From a checkpoint of a small transformer trained on Wikipedia.
Size: 4 heads of 32, MLP 512 tanh GELU, vocabulary 1663, 4.61M parameters.
Architecture: LayerNorm before each block, learned positions, biases, tied embeddings.
Training: a variant of SOAP for these matrices, 210M tokens, 4602 steps.
Each number is 500 + 25 x the weight over its row's rms, rounded and kept within 0 to 999. Layers, rows and columns count from 0. Numbers have three digits each. The size before them is the row's rms in percent of the matrix's.

# layer 3 MLP down, 128x512, rms 0.198, rows 0-127, columns 448-479
105:489476500517525491518466532531473541512517499446509508502559499462505483437511506522505498510495
094:506522458523505487492535469499512518557467501452495493501523481514502505511500503504500509466508
104:507472460480423512537465520521498510462427503505484466519497473533500513516516557502511513477543
110:490569500508498467484478528514471484531570516524510485501498563502476466503502483503471510532500
095:482452503538520512499455523480546468517558504498529503495466525558497507507513518517527506571508
103:487555484485501490528491517512487521507506511555487493514538497558462514499510539523533507473510
098:470451463489477478498608478501502513476545481503498472495517494493503497533471485494490482546506
101:485466479470465507502436474487468495490474509432494497476538489495518475514491515509503485472483
103:522524523535541505475495490527481478490491487496501494499467518506500525483488498520511489550473
106:518518515527484508530506453504474488466496495500516481497477470551509494500504522469478466541459
097:503514489497496483468483477482509477469554506413488489508493477457517524527493520484483498487466
098:470510510526460487492473531507580509502464506497504507503492454494472472493492490518474472517456
100:505480499487538510528533493467557542494482505505484475517518492483473497484496536518503516575515
103:431540488480513514518544501505513528544487515483474448497499506479518503496521530485510514495494
102:480496524507465482523505471492461504532508519449499445478512495483493492521490490464476505518460
099:533505543528506494527490509473513532506491507511502498504480497511522509491495553500492499517504
100:478513542483514461432449493493492540429519497552497513497500513504485513497510491527503503448505
102:500452508500463510534421500488506480444425527521512514510509448494506512497510477485514511450495
104:527493496484468512487561530526551513517473489510509528484469555462519497497491493502505522549493
102:487487495529465513517566498533477523527469501456518507490512496530490484524515472499504493497520
110:486483489472503500512488491522470486533530508458487492490515520452495484474495517502522515514446
102:482465509527491500498541481548485503527493522516497505492478477446493483525474500508473499485519
099:517516512523457498540423528505505493496506511527495495496429524572513541475542512530521469531528
098:516407546505530494482521506478523464454487479518522486509470482490485517544498488502502505505519
095:500518481498455513486485511513522474525515499469508499491459526482518508482502494481492506470506
102:473517497480459491499532503518500463495531498502485447491459527497526523496513508507500516487482
098:514500531502490503499494473486508530533491516488490495509501470523489516538496471530512482477534
092:471464538526427482503541508437509513572504495467520471487512549491477484492481546503490470516468
108:489534508495439495467549501539450496574474476475502480496509482537513500455512537534493505440501
107:515495512470459513481439490505567498540516493458510533493505474461529492519500524486504517499521
102:512514507505534522497481487527566539510451515506500459495496495518482489489493478499495502490520
099:498464536473516505481490493534526516452484498523468508471467501504504515528524489513476480566500
099:547507545468521507518504508501514511545485520490524494513486467509508494485496492495502498478499
099:492481490477511513534497497472516535462515494534523485482467504487506527525502536518526490515528
097:534514503518547499534501457502478504496423495548513495503504518522468510513492463499523488541517
096:502448472547547514495472490498481502503536504465495488502499509530504500506490514526527498577542
101:516471469510463492494517489522486478493529501530520493515510458508501521499489514513481479522532
099:489455555514530488471459485491457475534501508480515513502502516513500495493506466512507493522477
103:523537483470468487517548520529493475500522506516502517509493523517482497461505531511513484448489
109:496472514512495516476532469517481468506485502498513472520505506539522509474531500469486501439498
096:501518517450503527472529524464536472501521489525499525508517510497515519557482491462505489455477
095:480480532560541501520472460481455512506559477515498518483499526470506509518508529477481476478530
101:517485524473484473538467491564490491472486517496498522501562496500506518487507498525496480459554
093:527504556513475482475527491522510522501482520497496482500506470516513501477499515478496499483476
098:489485539524505482471509494551513489562552504498507527498444555533469482478516503493483489490470
102:512518506516499516521512511541518481476521524550504520504514467519517513551492458525495529518520
103:518559491551469525490438496522473507540457471505494493497530473533481499446497485476525515527513
092:530533530547498509480479482506463481518435493514540530495552486525495502482492546484501502509470
098:515568511513509478500466499487525475491525487503496532527492482478481499533506472492497528556497
104:516445510492505493501572479545520462484459513469507507519499514521480519522491503529508517470538
097:529535446488469510508506470550493515492493496511522508514507538523488498508463537478470504491487
104:490508544507477507502455508508470509486492489506492501504488531483498486443483501467525489533501
104:480435505484441496494524507556525514427529497478486515509472466488478502506505537495513489531470
099:471460507477471518518487521541490538418533509481516495506442467503470519529469446500494486485532
095:513498501546513488525524516518485523444456497474473531511522491525497494478474495502524502488520
092:504521505501444504497511504521502505511479486558479478508526491533487483467493483476491519569500
106:507500495467495491482483537511517504465487500451514494499482526512495479468509534464503509512505
097:499497534518489499508470526502460530495497520468519487506512510505504489462489488512511486498502
094:503513528469506493522561504529501477516523486447507511491469453479528483497499527495500495489471
108:480478475496526501528505481471483502507486506510509481511470537520517523468525499512515506507512
095:483506512503513492477468537514515487493520497499528510492523517522496485478466496484504491507512
101:489476534529542492507504472511534493511534496443525513513513523458471497500491500472503491507474
105:471553470474491520504480508495504502482547506504490501495545518448487489461507513517515493498540
092:518513490494553491485468548500478497467529484469533510506499493521493510502476522521454536517516
105:490497502488465504527406499542468489484443505460536520498467485444495483475464479475526504444511
103:516493498490501507476581499506508500451461507478531509498498484556489510475504486494498518492519
103:505479500524447490545521479425498511524452503508514517509540510496496497493503507506513484443548
105:560486488491496484484587477481483508491478502540471545496547500461539493470484513501496498511467
100:508503541473456494519551443471501505500500503507503475511503486458484489475473522463491511430484
091:524478491497496515514538516532523549496522497544501504518472495476475513516496485501505519477504
096:515521481475540498518479487454573513551482496523494483507475479480503512510475467506464465550475
098:500476475513487514514506551511488499454462501447495490484521465465509492503493506530510472483466
097:491511510496511491464437510484532502522480501481495502493535513529469453531486528496509488481480
102:491446522528519507475501491535503533478505486507499485498495505538484502453494468493504492487516
100:447496473508462505521489501540489512489531494494468479496485483475487514490501526446489462446479
095:512516480497479491520463471476497533482488500542490511486511532543507479513520471525484481518493
096:498496504505527499554499510475503515427469489457528471486477503486519485485551437498514492536493
099:552475487504458532454512509484525478432456521519477492500492507516495510550509458495500493550489
098:521566499518490509463506484528549452502445500492481458494457502540505499486505490535494483517522
103:465504446515518490462459477507502497476486498477466470482465516491483510468531513507514499513461
099:483518486480431506495517501439548453530464492557487504492502484518508503474491492488500501472470
098:521478522483512504505444477497455501439414502451521497507460489478519495459521543491503499479480
092:546491506521523495516451486457481479522493513481515495511454522531515512521495551499486494510504
098:518492567492474478503525468475535491517468523497497515498556551461517495501484534499491509494509
094:469470496488484499528517502505506524476487496494519497485441489502512482506499543490529499554492
096:486507521460530503479432531471520460534508512449480510504531472454483528535496485490486488541462
102:494449508540479492527484509494472443533546505508503488511462543532514505532525528486511489555549
094:490504481508525501548506461472525493462524506489480521487475485469482504493507487495515528531531
099:527498505511499501494478480470541481487526493514463508488537538475515484509491497503488517550501
097:518587492446537499484455492511473486485477507512506509507491512470511500496511460498468522503537
105:534506523507532505517453511511506505507515502541500550500555516499509502484485495515499507463482
092:476465498490487490491501529513496470520510511492502415515519468501512495553521481523501491504551
093:532444549519517513504528531526591510480512495506504521501460488549496499530521496522485503511513
109:466525505514484506473511459532507497500471461426481495479506516536485482508508552486509517435513
103:467510481496530480457506457456534490478533485536453472491530495457510503496499506487479507532510
107:510521485516461500504507498526461483503529493504486485485533517492477491564489487523483495567483
098:471550475527448493449547485460496470520529503483504495498511488525494485505484537526484506495504
102:496467511498467509501503510456521509465550510469490499491461454494479486525489533479495495456500
094:518533546505544498531514510477495485519546487536493443516485494510516515512511470508478526505504
104:494530531512536483514581498488501469533469535529506502509538543534492501457502528500497485479482
093:498480510510486493486529503459541519442503494571516482501511451525509472558498527488468503492507
099:480515545491525491494427509482520518558521496545501492503500429511489477473482466528505505440485
102:474519438485524505489487528505460501549485490509488515484486495525517544501532491473486501518533
103:477519504476512500461538507552499446521521477459472494504506495513502508520469496509536475510472
103:505471520536516486508531503490522509466507491522503515501533506506522497509509527513482502453492
106:505525501511489498554472503523502491545522498518486517508489463570495508479503518538508474549520
099:514513491508401510504482510479507488539495495513492513502536496516522511468519479532491526487530
098:500519488524498492530505505516507525492527503497535480494524503482499492467507459538515516520571
102:473532505519484498488597468474442511489512491510467524485499513467526512505500483525516518503539
102:533520490502509494468441484548483494557482498487507531506469506495465503521474488490506487488514
100:499459517478493500526469509457516502484502505443484464483513477466493490503512469475510475469478
100:554509503497548506535477506497497475508552520532482488505491544509488505524513482488491512497493
095:485491486522522501474478465487486523504502509466541502507533494523527505527500551495500490434483
101:495498493486505486460506472512496495475485486478489510487502546531496477448490509501483504516448
100:474507489486432517487549466508502505459527530523524490502478518448493516507509495495507516515497
109:473539506453449477493476465462540482472526490475491522493528492486495482476520472531490491531482
109:505521501459521497496446515537509496549458489498462513512528512475450479477505543486516486478470
096:505534516491524508529557496493522514544476507548537465500487509481521482470495514483533492592527
092:494531484496496498501438501515492481518482484506508531478502518534475527494470475511500510448476
099:519515509513573502521448514479520498462495507507489509505565480460483490534463531495477483557516
099:491491481534528495529474454472545506492511502456457479510518438454480480504482471518516514586450
101:516510518523524489505528509525508489518481494478468473488542520457520480514499531484489496515473
098:483459503526444518438515451539474515490498502493486543512476498472474481487520458457480487493483
090:487449503542543510548558483486534498520560501538529474505523510462496466503515496519544510473498
121:498514502463500510516568525521503463492476487488498490531406506475490504438499504553519505469506
094:492499523491527489503458488524509523533484486497497530494448519531500495516494465497475497526501
098:513503507465493502519503480478507507476501498552523509493523498477476496527507470530475483444535
103:531543499511519492490460451492536522503502503495492498523492473505473494520489490517492518557511